Each number is 500 + 25 x the weight over the matrix's rms, rounded and kept within 0 to 999. Layers, rows and columns count from 0. Numbers have three digits each.

# layer 5 MLP gate, 832x320, rms 0.0403, rows 686-697, columns 160-239
481500496488494468493512509522523513456517492471487484499484494458483529481466488496533510469473490530499505482486466505512482516504470483490480504534460533523532460465531533506459492542490500504520482552496479492553534479518482489496511510
517498529541579466448484494552479463526459492511466518484507480529460513496490513496508474462471471545466491518528483529496483459473474513500515488514502497539534485482499517508469499436489537536529448499464502445509536479491502477512469524
502547491446465435508470507496541516497518507477476520512496472553485485467464477522481493503517533503489508519498484533502481498507529521492522503523493528522481526466529474472532542482504510530455505514526422509468514505468454492503504547
503501502499472497455472513487511466546551514465523492503474486516507516491485470505527534477445505518524478472472509486491503510474531508473480481506510542494510506484465467498516480543513522499497502479510473487496515474476510534497509503
503494515477509471521549449521490534493515499535512516492491514516484470476533503473509439501503547488537540490491509524513518498499479454489485488500541435466488478503504502497502503547545492474496466514529473506480524483500497499511533545
513517503446516469484470505494502546510514573494483472537553536479473487540494469530515523468490509429471521510487551537447515443498502534496499511502495508507502510515550491470501491497516482545435455501499487452502504532526539456481551544
497491516516554507488511502500542528502521470457489518489526515489551502532500550468466473493452518468498520492514519554512547555501509495522503536513486516484503533501513528446510495519437485489527498492475561430519451527520521516505492471
476531483491514482473510493492440489481501494519507492501472517489509515497520550489486515489531517480506461510507498501510502528490486524533480526476510441518545542501556506486484529468514500505430453509492485525511500549521487495492493480
516495499536520515484524493524491510516471505506514546495475522452480510518522548499518488502528491432482497485530525490488514498524521496468504507534470501487486501495519518489497494539506491513467457492503536526505539525523478464523477516
535527511515492525525489492470533457481444530502493454516506510507484492512478498518475543478491521507495516470524452518507482481511503525503519530475505514496494449462501541515475490520495494540498490503526518430515493476520484497510499510
504494518486486536550506510481537496499541500494500522514574459484484510464454505459498527510490494487498504503501503506482527504528491472512523469484498504516500505491497489473481529527483515476503506538463509503560496529520502495486521478
496524508438497544475543504498491512470482472473527504526493536520538511499537513498546506515463463481481526487520484463510520533511467534479501504499463501525536492469515500513528543537546488513448466501527467540463501475469519520462473524
# layer 5 MLP up, 832x320, rms 0.0377, rows 686-697, columns 160-239
494540522472486481472496491490543517507503458488512503487500459461507496502497507447537466489488495507463521491481531498500520526507495517469481534507490461503489520491496525496512457524482495498488512491516494510513535496491496469484484494
508551478503499464482553511495521515516520476472504511497528498517433540443509469468483468478507500514483484517486489459499508503495528513524479434508532493464508531483463502508548505523514542492482545504555505551513490463508529506507503510
501497491493495493521505514528502511498461528487498526484509540540481489496536484522503503534558500475524485516464487460501495492486482463529467512555511488494517506524487441482527543446461542494472487503483475478517518486481481451506475502
509494502485463527541475488474493505556510543507499520533491506474522512502487521530498473523525521491468512487500540503518528515457502466478472500471503484481525474455503501474522490533518466510494488532537536483543471463479512458533496441
487501507503501482461481514454507523480520445463536477505519514504533511492454523514523523529443516514484472532510487485513511501487476555506506509464498563520529528514498523506486538445452485524502518489496521478516493537482449502469482477
460467532510490533513526499517466500519488541549468547533481527513552519482556477490488463521548491467474509547493533508494527480417516467479513472485546488474496498530496454489472448518497463456476451520516548486534488506510565469516517519
465485468512454477527465487510494505480481485509511521447430462494521507432487498494526528464478503500560500528504512546511471599492533500511491476490478521481488476496538521488489526524509544518524524459511542468510496485491564509474483460
481501490458491517488500519510516451498506490514490475474493508495531509514521514480506446532485496482514472482499480527496482494516481497548473470496451495530468481504474504512469506501533496492506542522526472500530520502500518490502488448
498545512497437515474516483482522538530534473525519488495502517472475511489512522525559490512517474496478453505490509482477493488527489505507521490494502558483468493515456459488507473485496496492512482479559512493502506431550519481492479526
452514493490470506560542522497485503493483442552519513514491498524467507471524469483478517500467514502505507526526533451500547504498499499500470505491552482477522478514461529532441476512487528546511510484530470522487503510507496469514479455
523491448479509532507539501495496463522542509529470500481492459474458481505503471494516471499493505488470466464552508533501461502497484502477540476524501555523527511515489434512492480516510538511510510524493539538482519507473515479472497463
468474492483515509525491524497479516526486489514457484483501476509481465451533463475470502478523494540497462527521525482479487536503516500499521454477530514473458490506502473518535526521517508477494532469432564472517515538504507520471480524
# layer 5 MLP down (transposed), 832x320, rms 0.0364, rows 686-696, columns 160-239
547493459518525491489491507471534510497467496540450508461497497540479471499491487504558485469479505495483510478518435495510501492483509434486513492484458535517493501502481526551494519520516479504517502520509459469516516485542504506512514546
489510502533507516487500572460503506497462480522493449506512486517482490468490559465486478565456541520493461505495527488477511518490523502492465514507479515474502504491480492510460520534512474505481524493506542498525524469512515502472545496
510489489514557529504493518497487507527495531496497542495510533448519548489518455487535442468587461491460521507509499511562490491541476482497486501503457491518535509512501508515511517496489494513485491519497515487516508477507499504516535492
490509524509520501497524523527496514436465510512484510472522486494462505513520460485495530480528503514491513494563456500504475503527509469515502528468482468494498502546505504502498499461510457497509486472442459496530486531525475470479509492
501477502486527493549513468482503540476486501531500455491487519492543499480489485509532482525439508471496523503495495479510532454489473520492462548459499480460475512546505500512530552491492483528453458485537524466483477499491505440512482511
527536495533512484533517510479489461487483527565508489508480485525489516461528526494501494509562493515495461504532447461522485533489520449528494555510519547529525529481516489519519491479551513499489527529527535525529502502480525487481498440
483523507500483514433491472528520510503497508501504455521493476530493479457476494462467476550483493470538506524482497516512484512453511509477492493502551544485488490504519457524513479519482474510522525486513522500492478532501488454505514508
484564519507498503498470496503540506517489492469522478494478483480507498477475484472475527493489518502486534513531454503521509532504523451518524495520477505532474505511463493502477495500482490517518487526473503473454525478498522531511481525
494470509490527488536546453524488514502528517473466498501518513531526498457495539482513525499493502504520517560481494476475506464536480505525497499478450496497510545452531527530520541544509465442514530477443467538510520506483519505465497503
481439516502497502498538485504554472509483475479484540438516531503486496563499482460511490528515494462465507449402533529508540523505497469509515473530470468526514505502530489504501484505473503477521502509504501540493508496463474491533496483
503469493508494476448531512501425514489432478461484481513446504476503466521529497506495526527562538521501488458457542479524500492497510511502469542509536492480545537524491512488544447465500486480458502508498495531479549473462483503527499497